Each number is 128 + 24 x the weight over its row's rms, rounded and kept within 0 to 255. Layers, rows and columns count from 0. Numbers have three digits each. The size before them is the row's rms in percent of the matrix's.

# down: layer 13 MLP down (transposed), 192x96, rms 0.214, rows 48-93, columns 0-95
# gate: layer 13 MLP gate, 192x96, rms 0.212, rows 49-94, columns 0-95
# up: layer 13 MLP up, 192x96, rms 0.222, rows 49-94, columns 0-95
down48 099:114128110120093155147105156122119122125124173164179119079126099093133104116123163100126149095159134092119108113114133140117119183154107130108141152119127160129105110116136163109142106137101146115111123107091148099147102116140148140084101149116135136164165150095143131172117132152170118065
gate49 095:132164119090112122098098091066100151139111128114150127089097094171103158158149126140115150116110115089134106135084127117144097116120166118132126095120087160114146127144092106144082103102120125146109117129110138124135076102133144105131109133071116141114150098114140143114154116101178132128
up49 097:126124146125142133139158112151148161118156116175149172144140088136163120160124109132138122148136101133141093111168155129137078135165113124093122129112091170126103113173112155145106115133154136145119087109136140124137138134097204134129149138141120131131122175113162118127147147053103133128
down49 096:159107161169121155117162098137116177092165136110146125160108171086135100136128144126083113140106174118162105137148138091124108118123107145160177144150128153108140104122143144145137173134107156122109123140173137149144152130136121155087158147149118166135149104099126115150126151155092146099
gate50 104:125142114106119105096143127141129137097088094142134097107123081152140129138090088159129117089105140112070111154132133140139122114106135129116140119152137108076107124153180156124147097168093162146131125100155133113140111133150120113086119154099155168141134111123127143199134159145125176132
up50 106:122127119115150137114162156138136138168123116144113111127108121125105174144134114101118142126109104113108106153112109156126144095154089094176131149104144135085133134119145204121101119152126158145138146155184137153144152139093115138118139118159119129131139086102131167109060132147125091176
down50 104:097173109095132140108133127151103155144172124111158128101149124144142127148114096143138126111135146173150151070111126142163111124135139086117142160113152082130136146121165125185135093120102130117170116152122123111065117084148119147144143101099128145144135149170134151089141154137096106118
gate51 109:126135108085120110125109144146101118133084123146134083125183125155093128152125131098139116105152114136112124169102136165108102089107120117150158190142147103133161116123141127117152091160113154135146140104190099123116125153140181123115112104163116107123117159115147144118107129124142121065
up51 102:101122168108142174138118150142126119143114139096143132157055125065149135099155132118133098130129164168112082126132145132133169165119158150129150141164114127092103092133104111135137141126121097098084120122149146135141163147094106123103153147129127112148112108127113148163139155112112091167
down51 105:156122117127118098128143086145133110099132148152170088145120105115124160131101147105138104104140141137091175165090126127171155131111093133138130141112118097146114131158121114084083134150153096161182116125133115123113132131108134109165126140076135125134105145117130118149175114113113080064
gate52 103:110097130118130071098074141144164103130102106124173100143160150141122130115146123133132131160099154102162111136101098150136176090091125118117136132140127126092156107154143126114088113104136158145096088080109160124145132131094155122133119135122109154109139103124093112154129127142180174111
up52 103:139140122106152157133158156118134120135130153107121120105161114139114068146150120115157095126153107181110131114141164147139112174136129149133140081112145135135129120085081094094147078159083139126156148136175099093071131112126126120114129133102148120159085131142124163123139146101140109116
down52 102:133115135118144115171115084130121113148113074174136145193110110128123101093108099107111191166152149089167154135115160126158121128120125117128144118142132127125106077131149146098130145112123181133111119157156156139094119057134132100119121157134113131130119142104144118148103124115114140139
gate53 101:127141064126140105126105114116148126118137119148148083128108085118108128097160125102112117155108190114109116120120141152121160158110107148125160119143134124102088126129137159148129132086153186131094164124168077149136086126154149152096133153128126184152140126128104137156127141109127152094
up53 105:123139131147137155106123104151104128085104136110126142138114155137124183144174065158153182123134086129200117177147104113158103101156123118115136114127124120126147113105166127108137123130092100138148146134121176143088162123104092142131105137105119119107112158106114084139137116125140120123
down53 102:143097121150113094119111077133134161094124134164134160144144119139140120168128155100149146131134166125087118111163112140107130112075196080129125118169134121125122131126104161159125097170111118112122166151150167117165123102125121126143103167142107156096176136104102114140149123131143111110
gate54 103:119130142165150133127078123094119136109137120146167132163111123126142138151106157108169116150168111093121152159113157141155146161145134102114130146126138113115162105117110174135124152147189147119157163118163139153108138119146130178129168140118087168108108172152159103149131168107157123114
up54 103:125155123117126147171142120114114122114088141114118142081126156135108086108142131136140136189136118102139113125103109113078101160094076182144114127145157096148118149124147089093093187096129115088103121090142139130158147124118149127098118141139123129115110122122115090145126141156144178127
down54 100:122126118127114107124194094115180094120143129185132118134137127099131140123119121133125143125117152185085109090136132131131143123096131147126112128129159151121131126117198147120141143100158140110152146144105093086115128101148126130101115110138142152119111136196113153129163143080141086098
gate55 100:137079113173117098107145135136143107130131136151099173143144154106169113131149155092141138108119146118126132158131154110147165123126138127177135085169108127167145143070090130152127149103128121149133134085125093103174129147127123144159124149165122098128157172166104086129106106141139119139
up55 098:150108112150150052126102119115139111147107127201111130113122148136169127126134126113132163135143148149116148151125167151126084134112163106139147157103111166168142174123144149119169129120124145147155108127127114111113139125165113106130146144153111097101133068165087134140131095143132091138
down55 103:108086125108134155114136140095160117159150124052129113110146112160132092107102107120104136101133118106091133108096116104134137164107092138132148139138087144116081133115158130122148153090170146100137100106168143138097137119104173113123123126155153149119140151129111155078122161102143141164
gate56 098:131096138161134156092150110123121135162117185141145094136135125164164147150140120156129141088144173109110130074136128127135127069107095102132159142131122136149074143157131120123131123134129114130134162145118119104142129167179127106082129162164157147110114134142130164157128118098178140105
up56 099:136095130117120103124140124124129090158059093146152145134118093202119111079128100167139151144148149098155152136143136149164113097134150130128163131087118139112138141087124142108161141118095105147130137102106167117136153117130125109133117115119105060122159134113115139140158102100127129097
down56 101:153127155111134134110122151159171105169170123150129150162131145105140176114119156079115130125142113117134124118117109117140114097094130141120103139089167152148104111104126125151143176125156106146124122132106144123098164103135094058124138107150158112160110136141160114203111147109113134119
gate57 092:089159141121134116098105073102130146108119136096107158135176121136141132168125173096157160082107134119140164112103143134141128133148140087108088113130163118137104118092141116143158153135109154120161128119105092105084116151123108107147161089151124178106143102123158123162116107106108139142
up57 097:138136118144151104111068076109104125137134116095092166151141110134091122130125164142131138115104130086144137110131111157149169117155153070110100095133143104140134140129154135117146151171118154151144154131127109127103089158141148161132138099162141156109131135138176116173103099095086135139
down57 102:120124117133130119142125076131125142134131107070123131122123144118139131140153145123191138141136133130255140124126129143143119108128121121099114115134142122130144134122140133130142129115125132127137126126117110102063112131097132145116140064139132122123115130139133123144126136134099129169
gate58 100:116184144139142109141098100153108164146117127115121136110131169138170118098128149115116131160110152086119127127087156127145152148140128141114125121117108135143130145119125132146097172132089136155109143093137098180109161140125135206169111146092160179134115111142154145161137116126084147134
up58 102:094143122142132158158113112099116111158207107111147118134123138118112170094165095127134174121129088134123105160149106131111108118099142146157151135155118116110156113146118160126110152062135121115133138069078143093132109135111130143111148151144095143123154113102127138090136156092139133116
down58 099:135095167128102089138170132145127130137106143196130113134106131075151145128123112121103167133112110114073128164139130116131158061139116096156125093136163146129120116110148071120141113175145123137122131154162114120109133124157138136120142133126089106152148166114101119163131160115149140101
gate59 097:144117123128125145149115127107130110138162116137144133101132106114114099130159113107177143090149128115144154133173115100153114131174136084129140117141174126115143098164138121164118109134145104172142174151158110142160122140163072173169167126161121165134097142090109165123140118097156136132
up59 097:103141148126138111137117115145110114177116109122100104149140170139172103121149160140130119143103112129109121113132154133151127154115161092135118146098123110122096117150122160110163123146156097138101115120093172140085144142163158062123127109083120182120158130077119103122092142094096139102
down59 095:131154127146118110122115118126140164163130136126154140136104140163147106086141146149114119156148090117124135169122143133128120109096161107129106126192101158138088146107179162119126100159067117154151110153107124114129176098123111081133136145149100115124115115112134119177161090116090155115
gate60 098:170138142131140103065140146146108096168160135118158135155119136116118115126106141118150072111109143085135137134135103117144112117159148107155145102175137043135096147096150143122151128160110136082153128121123150134128113111174093154122117119157166129099136118128115140157139099098126121118
up60 096:116130173115114128090129141112112114122158112134141101162093118136109136108154123148172110098105129131142126136097160144149130097119100162099145143116093110102112084078157097155100109163146111113176137099138153094124163108127153101112152130139116138086118162128080147144145165095173132140
down60 096:117090106140157126095091146098115132100137123062139163093116134114134107162123108125119127143112125145105138154132168080151106117131106122125136136142113146148124146129143093081125165124144126135152131111151154184123090144138152161097120153134087108123153128145128114145161137131093059175
gate61 098:123099130119088086099076136122146123113149092127144136140110135134093120172124118159095112148097106104136112122090162121126126088147130123164086105148126075141176141103132143136115155128118121124096143131158168089147158139125109130114175141131089114097147156100142128117136075097109140097
up61 092:153122173173142135114168117122108158087083148133135131125128127162133136122116152117106159100086112127133181121117145145134110110142162134132137169149171118160159085111123151138129127161152116075114140101143135124173162170131145138205155122108115136117150113120128137125121099144158143128
down61 092:151141091115127152113110165111107106162150114148130132110150131120147153141143106151154122110105081143130114171155089139128146167142141147122137129086138103166150151138133100151095111122125128149131159120108121104188099100089194137134149108132098095177121104146134154145167121135161100149
gate62 104:130103113131091102150159156152114125130170121103163137144088115114126190158126174105118143130102151107139156161145142131131126161178131084145135124107088120117147131158162138156156116134127133094101156134161107134144095135126156132089094141120122154145141153079125128136165108151151154084
up62 101:127111093127142138126141170157126197087104146160103095121127112091129164107116125106096113151133149153152147168095143158099088137118106082138111120131121118082130122152152107129130126152119138110120147099125124102147162112099115146126074140099166156075099115120142126103132151124116111163
down62 102:114120122126114097136156115150142119110091127123118125128152131139107138137149119106106116127106081120197157108137043141107109176112125091137175123137129153115181150100133111144140149150161131114120128121115091150161133099117138150114139097154174147128153132153112157144121167114101126087
gate63 106:111105118096111149147101137135151127143086095209112151148139096145141149140108115107127126149124111132141112138119129147121172144167117070122128136133137101135149123124118103172119149099072101208089134138162105167108120112123138126120126131158147135129136145140125147122082159103115144136
up63 106:151162137124117107130102134112103099151110124131135135167110167149116130130159087096107106156142174136119133082159127155111181108160101108143139140134135182140102158106124134086193136123131117133129161191158144093153099142162121152104115153127133124122103129090115128127151111133110103133
down63 105:123123132108123174119114142135137116143161134155137116109110131129120113138087098119127080154108148163102073099109099195130150136101078103154177104104117166137153144181133125140091148124152082127133100110132075106123102105127128113138118118151137150147136144103108160101120120115111110145
gate64 113:104131106100106165142096128125137105119088149133129147052138098158128134114115133137121175120108159106078129113135126111171113166116137120157134110144139131109125093133099102137127084128157098147139106112133104142112130121130113155164114134145176146090189113139142077138143154085151121115
up64 108:165111139126117162105111113081155157114110169100111166124161117102110093152129137128123180120170149132148136106120185156140155121152126113086123141155148128126157091113127141148144157136124132110099117171092101113113141146145112166132148082144161145114122124134153087179161146121128151138
down64 109:087110164126163145129104146072117114103159101121101120076116112181112161111146107153135165136156116141083114120138086143115136141152110170130156093106114106127135128138093119128130105104158138158128166145140108104146107142147127138125121100074162136136171137119098129099124115128152084105
gate65 095:130121120119128123123116121112107171124142124119136104146166083126076112143086096152119096118164134107113080119098079137128123161121145139120176167161111127098127089100148142119158162140114114134146119114094128080166129109112123092117122170108139108160138101119118154120147096147127183101
up65 093:115159122154084092107129112134135104123179155094100139146151151123110140136136136097174148158149150154147140131139149115112137137128068135170100119114130148122167147144108093121103149141069151110143127125117103112118127161113098125172103112090117166114121111136097091121074092128135113102
down65 095:158106144154149188110101143128140123114117102152111074144093096164099104122113135132116091146124137094092135144127138141152117122094153156119112134129106134115099177110106142113113096124107083112113123146120097113174152118088150128125126137142066088150141155109118133197124140129115130123
gate66 103:146160148136126174095097107096149141119121101159130131122151119130112107130137138072091142138120171082137099130068131135136089129121140110137121131161131094076137145114137146159128137142072130158120139098157111129141123124148100134165123152158157130135144174119112160140155136170077125147
up66 109:108132120123118099148120120156153090160114102114144155123118093118163180139136159160156136119139100145119147100156156142147154132135122135150135066130151156167150102121100169118144102096172155101124147127135165092139123127116133136115101139139143147158129117141177145133112096058151146093
down66 109:147157130161140151088136156155153131143136126121130103116109086133155167096116120142136147082094126117147154111144148111189159125107117145138140093157171130151112122090081126172139091146098159122136107150114162148185093137158122115138122117148129157141125152138151162108125101118103152096
gate67 107:131140103118096174129125104115135131147158134118143126153145078165096147132153138148110147093119111117110116156106122109128109138090147150174152140153112104104136128100123123135152105108104144190126169090093140114143106155137125072076159166129127103099162134104110130119142155167113166121
up67 098:104117101136151090083097093108157112142171133110110106163123102164121130127146112103128156127154111137122157134124106131120108159119151158141146107133080102102097164114111113166141130119166103151067129118145132128153167134128155118097139147134082068134136118088110127116150159122088145118
down67 098:162094103108124128141160167167104107121082098050113131155146178121104086116110116111123130120081108136110119151094131141098101160110163181108162104105146117118145137123116148108131116130107110164143104123109141113147105116122129147135127093129108144153122148125123103083113154113086134125
gate68 102:116089132124134146077114105151163169108104100152146173130183148106113132141132129134117139134139132141088122109110142143128165115166118142123141134166138116106101148113165124141165124097146128126100172163137159153152131135156128163077090146115133152152120121078148126137157127112161161079
up68 108:111156122117125117130144119124107167133149141084130175098123138167157142151163093100137105158096151080127136130151139123117159133091132113108158083115112138101164107145157132158118122121111068159173132111130087127127160187101108128178139121133130114092130128108098148127146136116113100146
down68 100:127098103124118102089129132121143158122133147154133111125135125141103171161097106121129151163129125139088124131121128133177153131115129087193158135131127093105149107108149098163098134165092125090172110148112106136132090176093133155118174133151150130175135140118103161126144130110156095118
gate69 093:150055095123140157109110114100127119136101135147163143129104142134148143121099127123109144109135171117133127173135168110109139102129160142161166126138092129091110132164164133147128130091130125148146143106163123135165122111140107133134106158134105145163199143104136166113134123085170164133
up69 107:123164155133118158096123162140171129143121162092101119154144116109087152137135117154106145141135105124166110100101102154142114113138056101074134106130120129152189120100128125088113076133131162117155147133102142103123130137152097121115150098115150147096094128155104125122132116140094150139
down69 106:140119076147098124121128155127139105102104125201124116132133107107122155134137142164129151158093113064089110155109114138153157091134145113140165165173137116126121097157165114150146126121141150114160136162094101122094130107139174121102124137114126151128142120098130128177120120103126144085
gate70 085:090152143114148143075145091125115104111099119149150104115130127134152153134112165111110119162146148089076132108122113092117120131159132063148096106139121106144137129110155137169121152139140154140119126158171118134140070166095111130122127097146130111107106143092161125135139144152171174122
up70 082:154086105114093105139132164110102154113131131168100116167108077149126154159107111121173158063105110158129133137117140124150139093127141144136138158108093135117094121184128111121157111143110117108127126140104099149101169084129145135161145143088118160146152112128090127145129138099102116114
down70 076:117158119124090144103146107076137093127113141124123124104128165140120084119169122111142133154133112146091112126104135094142113191187107080095130118147145092105156118115163162140117145135146163122126185112107126145129137151118147098108170120101152103116120140147171106133133112160118138104
gate71 101:111135136120146124094131162125122082100145156124094138164151064116129147134135101107159074129129090150104137090079138151175115136158158121141134122125115168084151141115103120114127128108119128080154179090131103121104120142168119125111132083139126101133100116144128140153125110146134109088
up71 099:185129057104169123158153120129096123137126126144107161146122159167100098098088122121133134134105156132112100190182125114129132133122113107088137134131128092142121113110137144156142085126148126151139117161119125113156142096101158113151135136134096159143126111112132132090147172135145107167
down71 105:083105143134097099129053132100170132126126128156098108114128119120126114158126136125145092160121125095081120144118113111110140128142135123186126136112101162132127145144120137094135131130090144096152126112140110137140101144125141152123150130105136113124115101119119130200072131110153127053
gate72 104:102128107123132118134108122105128149135116170119121144154162102128117126133129164092133086112125148144076087149118106081096131141101140168139136106164146122146150166143189105172158139106115138121120109130131109149124133121186118135169136132120131161148070132099179096144125137098125121095
up72 101:118141168131127141127131131090077129193121084100155134136115142134157112120213141109153134142146102163168118113137134150110131129107117112142130139104129129157072136118123088094123162139132139148107116146127132097159157132094146160147125114171103124082115121099144154118120121119134088132
down72 102:154182128141162115120143140124118137113113120172132110138071133154109098135111126131151156117124116111113157149142143101131117085141102145146117147088150130076140170170114111149147090110167126151138137102134076144081145110115129134121141139153143164165171156119096136173156123099145123106
gate73 094:144134153181097123145089074146154135111161116110133123113105104109095158175101154136150080129139150107093131178102083142141146106135136131131162130127137175135141112127129114113115143147117172143173119148147094099120150156109113187155121125133131149179123114105134155113136118105132139144
up73 098:201110167129129145119160111116117169138097118123144113155148115090175090125096175131108118133145161128103132119148137144147124141091128154121156152132113144107143113113157154166072109134110115129099080100141154144160148109107093126132095158131125123159168132132141107153095121135111162151
down73 097:100105135145150133128138097127128136106126112111081103084140111131110121111174102111155069122155067128145168154125141151174125123093141132117106175138145147133088117089110106103153109144160118142181103123119120152145130086126092142146100134106154131119117150147132129127112148096092166119
gate74 093:119074116169130141128128122146157155119101086122148119118125053171114176096133133149118112140145137095095147138123130149135150124115109111189123149108111135149127145080189154110137134147094139110134111131122103111138152180122139130094141148114118141156150140124115167172125114133124105100
up74 095:119109140138143136125129115108138168135105109173149105140126148123150167164116143125132071127080130104103152129169144135104153129121123134159127075142091109133142110104160193112146082131090159107134171119139096119142121117152088126099137087170099146129136141136147151142136086156113143127
down74 099:157131120161115164116151092115138146093140132075160099136105133123154117141134112114153099101135097132130153091135142145155133126110086124106103125121115100127159087133105144135101101137092146118133148101105156131116122141139175167093130133131160128085130146136075127041122128156122095129
gate75 101:158143120152124131154123105117069131153139094128116135090143150107129137099155138082152152134077149121113113119115121197134171097126129117144133113155139139092153131125156119115113098129135140130159113116102109128157118112149103094145130169161167109121109086143115181143150072092142131119
up75 098:100129142112127134097126149136113147121134107148158134169104112143137128100106124155136128103114133104121133092117137140125105142145123163113160120097147140177131164126106108157129114094116112177142118098130096109110124174135122147125159104138033148144153174122130121106160167197123130117
down75 099:143161145156144134175158087121128122097118123180137100096096088131125125112152153103140144145097092148105108111141118191110135108132159088131108116113114119122075132117167133166156173135120130148112136123143128101113147117137125151089157197122179128121143131135128142119132162127154117121
gate76 100:120108127107128116079114144130122081110123154176148151173127146130145124167143136108140160109146111168104094124117148150083142118100083073144142155128130161153132144139150131078120119096111114180121096094146136173121118099149112103117108116141104159148132119140083112135095102148135126118
up76 100:105134102152110111168117139136143151156117130170133137165124178088132188143155171114111102137190105083156116132121140131129139105130091077120149108119147135102137119110117154114093136107153120136149140095104111136085146151133126150111095157110121095139097113121130116147172138106158145096
down76 102:132147106124123134115156131115123112174126098129154124157103183111139110141086119111107105121164132140115121133074150153119129144150157148111133109068145094146131088150166175138108133159132172132155133136099115183096134106134126119131137149152106148173146136156145120084140120118143118181
gate77 106:115140136115135190104091147081089149120124140132134085120109117148101113090145124110121147062135123138128135150104124075128167108125126178102132136168115107112126108155141140148113101157142105110105130106184158150136150131147133123116124131150104126104144164114153095172131108138179122120
up77 103:130121126124100072140123136120106112147180128129149114138104158107143131128115099151132118110150128168116139077102116154122094133098117080130162132111070148090104119147165123141141153136106137114109137089160139137066127164105128119114155108154138106080173125088149129135127093159112118134
down77 104:102099160144109129126121117113155140142133125091136114122123125139094091105133125173138111154114130135116160139165139147154144133107102107167156147106156071138143161087117136086114104145138101167158109148099133154145120068133058134171155092126115150099139139142159131099150122146123140113
gate78 096:133114112105165116110108116104160109127078151117118137137136090117152096107157078136117122102136166136125100093136138125145136134131117130101157153162120123124157129126125113155152187055122131127151107140117174120115094125134093176136136152155129157119114173164122108175157099097116134138
up78 092:109130099109097140096127136123098151127164138118183118127158134157096149130076187145135142125127115152124167141082105119105136123119139139139112133145148110126113123118176126087133124152152146118096119108154146127159080117115138110141134115142139142180159115128147119076064145126134126071
down78 096:106149128136134141113125139091121117104106081234180159139156102124112133109145140111100120103132160128093158108137120150153120132113137113110112167132159118117150142097168105138109128107099124138128119133117089139108134105124132162078123101121110153111176121132136134135119111093122152083
gate79 103:147164155130075144148101133076152125123123126128121124147129119130107121170144103151134138125097149116134128097126132090109135086123096140131158100165148149135124144129169089144112137142121188183158096071110139083133129093143133120140114138130140157126137128094138119151175077129138153103
up79 103:155113141126153154104100166092127142131106171112143140157153144149153131169167108135166147127091127121127142151119152138121145137092107119167100116105153151099104116098145094148105103132139118162162095170104119133097137138086139156132093108165136126129138123080166116072158122150132096132
down79 107:116106137144086131120102152166141116111130078103135109105134145135101091101068128104124128156132089164180100135109092149119089115100100124105143155134103133151149142140108170157143125134140150135131129141143151116113112109093132125101131099151144127127133131189136105192093125107144097099
gate80 102:137153115138127114158109162075088097178141130159113111161114101132141153126132138122130109149124129145108075129117101094106158151112147155137142122143118092162137158153128128091155146130155111151192133056122128118179144119152099110116131156123154167111135105131142134145142129094115107145
up80 099:152103115140113106107141105141115112178139131123114151171164119174155140112121124124176149113137079139140098131119104133153158130160096115122125112090120073123141176091150138144145099135105089146179180133137124124157076143109143099157098107124108113127131131096120122137095102130146139105
down80 101:119144135118163154089102140145101159134159111136079093137106109134134114114115114097118130109150161140094106134130145146099142130140141137111141110085115104138114106139122119086098167117137067103189124105155147154143100146113137115149142147142099118133163175103107140129168190108111149153
gate81 097:140091112073136124109108127133136130140121136117121161141149143151079109122131094124133138117146151124122127139148108128097123124050143110136180092101173080118143129207126123139135143130146182124116101145126157145104103136151180150117121127103135136114159145124130129128169140109100113101
up81 097:092116141142141109136125156097146119177082108112110155155133099137127131125121144104081124136117087133166143096109158133161148106147160134160109162143131153106135141131144146157180096129114096095111153149138137090115162141139105154101162104076123124091117171114130122093132123101141169139
down81 098:109116174122120165131103095136138135145117160174097169095120149116116085086122120130098124158154167103127117121132145119103135133116132122157155143123148097143104154100107095124121101134173137146129139124117114163157110089153154138095113110175075118132107150109094130147124123131136117053
gate82 109:130112112082101153113134109144125135127154074127150105083163105089095144119139137119114155087146124097135145145114100134136163123098126094129125098100121117117132112181120114118131137132128134179178128127092102119170076088113111135103113129146161145124179147126137103160150147090144142145
up82 098:105111111122104144109134101140155112143129102129158182175154132108183159144146101113104124155144096109151118148113158145086130118145143104140136127123100142121162083158112141117091110096121111142141152125109133085114151129106092139106116151102143145098094139110109091106182136158181109115
down82 103:126134117129139127121165148114131121136090158089167109103097135121081141100118117134141128117136151088142171103151089125109135133105135116094084127107180149157116095104095118076159123089119125125136127150088087155112154126126116136129095121108140120141134105170158097128156186113090136129
gate83 107:154147160123087136142103099112135101106162089107137166135113102145100096114131116133122116161145103071115132131145128135162130124152161103149149134111149123123147125153149120166141114157142133144119132115142195155139123153177173130089168112133115110119115150127156176152138126103172135078
up83 105:054166145108118088129180090141107121178133133092132099121142096121091133133173098111135118132100095121129125156172144137094124135132125126153110129141101144153168141119111137104096093121106121121116198129111122116118158130119115129144093127148114123122134143126074145106099102119101147137
down83 100:154150105133153129117096141112160188138106170168103093144101138161138106144105127123136142122135129151115140143128124175131111123120130107091200092146109141150120112085147094120117149119119159133100141149134091142122127125110145165177116094086138127173142091116131082095110143137140139136
gate84 092:086135132118100159118112102127142110149106162149141125111118095164121142116125109148104160128103132110073083148087158125147150122133132081152137156136106141122121074122133162147108111145078174130156159122138163133121144141131114122136096173107133131091131147095130131105152128145167187102
up84 104:124186159092143155166137155171132162127109147114114108079093109143146124109123090147110123114132102137099106109123133128093146162170097130102103164109159151111097155122108118112109130186089133110130147122102148116107157139107103088107146147144116106136117128095087129112149140173130112139
down84 101:101150135114100082119100136129113168123157132164083102116148159126156079125119111108113090103165152175147133142134169135100113137158095141095117151097101137179142129126120107131148133133134119126107140171138105090130157145147110132105151103115116106126149118167109068097107110146115097114
gate85 098:189138088153072121124121102114155123134154139155135121110170106135098139133106126162139138147160107155113120129085133174109156137149113115114141124163112136113135135094106148140179091122083113133162128113201120151145146102144108118122125147100125174141126090114162117143121110112148149136
up85 098:131136114128135122158143141114163116147173068151134107120138101102121131126093099165147127112154107191134100114115126144148122146176110136101122155142157177104137175108118125112174134168120073136142094099156123143146138115122144117137133091124117143196119120128140141118135114109163098136
down85 099:120155141093131109150105181137144111112127122094124063135088162123122102110117167136145148161134151145128142130155125166107140147099122092140126131100106139103149148127115147128154131155171102085097095090073144115148118124153113113132142083151094129137114082143166155120144115119119098147
gate86 103:118136084127112160119105140091124088149108128105106110159155123106095141149152174120122144114158129078106117131127104164121123099100125105145177151183112129125136097144133106096122151098108154117156128081136118158155125146115108130111120122127102128061140121138174110140093129140149140074
up86 103:092155097157139127135138155089124085125105103105123082161132116093132162117161158142138158172164099116149103134151089157133122106114129149094155141129116147076139082136105108089096137145146157142141111109126153140113152113126127175084099106106092129106163135132138122117124133120151096110
down86 101:114133124080074115082186121163114128160168112095180115124111105110169124088099155117120135163117123145106142142133100146114122128177120160131135105160092131109125114107140138124114109161115110150143112174130129125116139105144116130141138145144141077155163141157138104122125136143092086160
gate87 105:146094153107109129059135114133132139123107136128115134139145128148110111089096122098137144139103134116076107131107115140169125114088130141141124101148156053160173097146134126116146119131157117127144165093137133147094127157111104142173136156087148132127137140111164140141174132126154176101
up87 109:103099114111180119122121146180102084144139114121125092143130152108097130148147148169097127110139115126132172124096149130110152144076152148104139150108136166096178147148152113114140130123124184080114102111139137147106119138140148101133151113153163123122117092152098107156088137143140170122
down87 109:149139149131191129114164099101139114103122120106130122125109159102122150127137104101164138127157082106117117101129128125122182186153162112095137161165102138106165164099161107149118088135132156104104121117106111152135151085146163119109128128140102149157098141107147128094106096118149149135
gate88 106:136096082134153133131141162143118122112105122177119141122152133147153155147167126093113134155126181153087139126102112117131146136113148142147173141109121084087097163139122103113158155170065118135163141162170129127126123113165113176109131125138148099136131109119111183132149135143143117128
up88 106:105145163124105091108161131149111147149158105144122143104105140154156144122117116111133111102134100127152128173143091167116152094150080132095096122114115114114125089122131185152144131169119140073123138163127081101107147157128157106132118181143150115111156157117107100106117154154149144123
down88 104:104137138157110126166085150086102114126111117166100164128083111097081141112117099107107138157131112123128130103139115150151121154144166133141142125175146153130110210150146115147095116090134125143163135140121120172165095137134122143147109150178122155140140150132147150137119108158117155131
gate89 091:118113137125140141114118102131117080127187123141126112133156082138122104151132131183130165112113109170125106130135169112153125115110139134132122113115140153157147126116123112139100077150133141141145132174117162100105122152127183096148113154141148187093116103146132173148114121087133181152
up89 093:147116079050116119119122102117131101138098116107185122142125080108130148141083131137134117111153126106105115151119163146149117133126119107120098101144120167121136165142118138123157120140104150113097101149097081132102116105096145107172137126152125141118106095086094165149149117098159149137
down89 094:124137143151183127141082137159130123107169078066118128146131137113163133105147153141142134140101085121143096125150109131143171131115123087139160118112136157152105114108168115123168139159138132112087101132123138142151098143115158130139111124125152135119131127143152127145111137172097150208
gate90 090:156128099118168128115147069120102159122126172134118110112113134146109164130116110134129118125115182129140133168133112154070112147099174102151131162144098104137135133115148156124159114102140138095143157155128098138154137141097146160117111131154190108122152129136177099122164094113098132147
up90 098:138101051130120146087120121109123157128083142124144150162109069103110128111163116133139111095082126129106128128112143165117083101109168096154160177113107169121112122126151164122117142127139110098112164143137121112114151118118137139108158125150123125142171163118162153135115134169124119134
down90 095:126116165110151133135116127124098109115150130089142063118146128117127138122112120095165108159174096086142116103121112088146151138153127112123099098107125123091133119142099112174105117151095122125143145093145144119069140130135143130157111123129157120104114086166079156138073094143146127151
gate91 112:104139124123078151065134137084143147163132151154161111137160158100122139143151156132126168134150135130131147135113133133126140164128118125142129157155132113099140113152131136144131086106130137151141151144148181129115114119186170106129075175098146174108127163107123122167117149134154164113
up91 129:105154134137108141074110106126141165120131159149166152150108152116158163170167151123118190131154092130130163138143127152174159183124130145148144129140119113124148152156116130121154089141168100140148131123097138116132135168154149162139115175101108136130102158149096125152097138119128112143
down91 112:145166124113102141128162148129127165112071128093112141103179096137142115133149149129147124157131108139155132109119140154133163137118136102110119139143107129162188122147118077123118101167096131116116128081129159148129132115087130102147127145167106101168122159110136117083076154098121097118
gate92 093:142103113140124147136157126112095097114152122101124148121152158096094094132129142134117112107123114119139085193078146098120130120152100140147127132151126125169178111130125123140115072090116128113166114130151094113195096143076103112113101155143111142112137112115117134107097144148139164145
up92 091:100123127108129146123107140151109088083167110121124142094150096110141126119082118158127135130108149172149145123089144120121144115107140174155114164125098122112153130094116116167110104103140132155168153137115094141132115127132151104101128108172131162127141088172131183105117171082100150123
down92 089:133141105112146103121132186117149117114119129102149106153140144122085084158176123104103142124146140123140151159169151131083115160132068160119119118118156119134125122136153151090130118113145144183160118135133158119102148118160127088147127116115129104117163145077137101082096124171120152135
gate93 100:105113164141076116082082084104137089126169100164103124112150139122102161118148158091103119125165128132159137116121108114138165146132120093140120184132129108156109074110152157135131153141092100141103147133088131169132116132154158119108128144123136118148112121112119105115138108167112129090
up93 102:139131149103128105107128137138131127144124058121123133100077119150158143131164123132152102081139146176142132170133136115149108104127102109163105072140126161091137135119095082090101161135156143124138088089119119095126144106130094098165129110107104111148142151146143132136101144117139088109
down93 104:078124120128132182140125120154096109163158131202096173133166144116134140136133146099110149158129183119135174131154124135077121119137197136119138134126126103092136094124157158147090112135102149119099132116127132128146120130111150096124094157151141093098123117118123142119113107121129134113
gate94 097:149135092117085144103120136125104124108145130129091139124150130106095154129082109102137128123132172113110080122085113089137138138102154114115103128146116147112205078090153126152122107093114143135118122109128121132123135150139079121133101161171146104139141096102178153147143120111135164154
up94 093:090147140104144096125132088131148137166107144121164139131117134142138091107186143133136131116097115141170143139155123124126149075121121111129138130143145130191065172157130122140118147139090123159165157109141144133118115117085177104123148095135102137091157160133098113121120113147135129087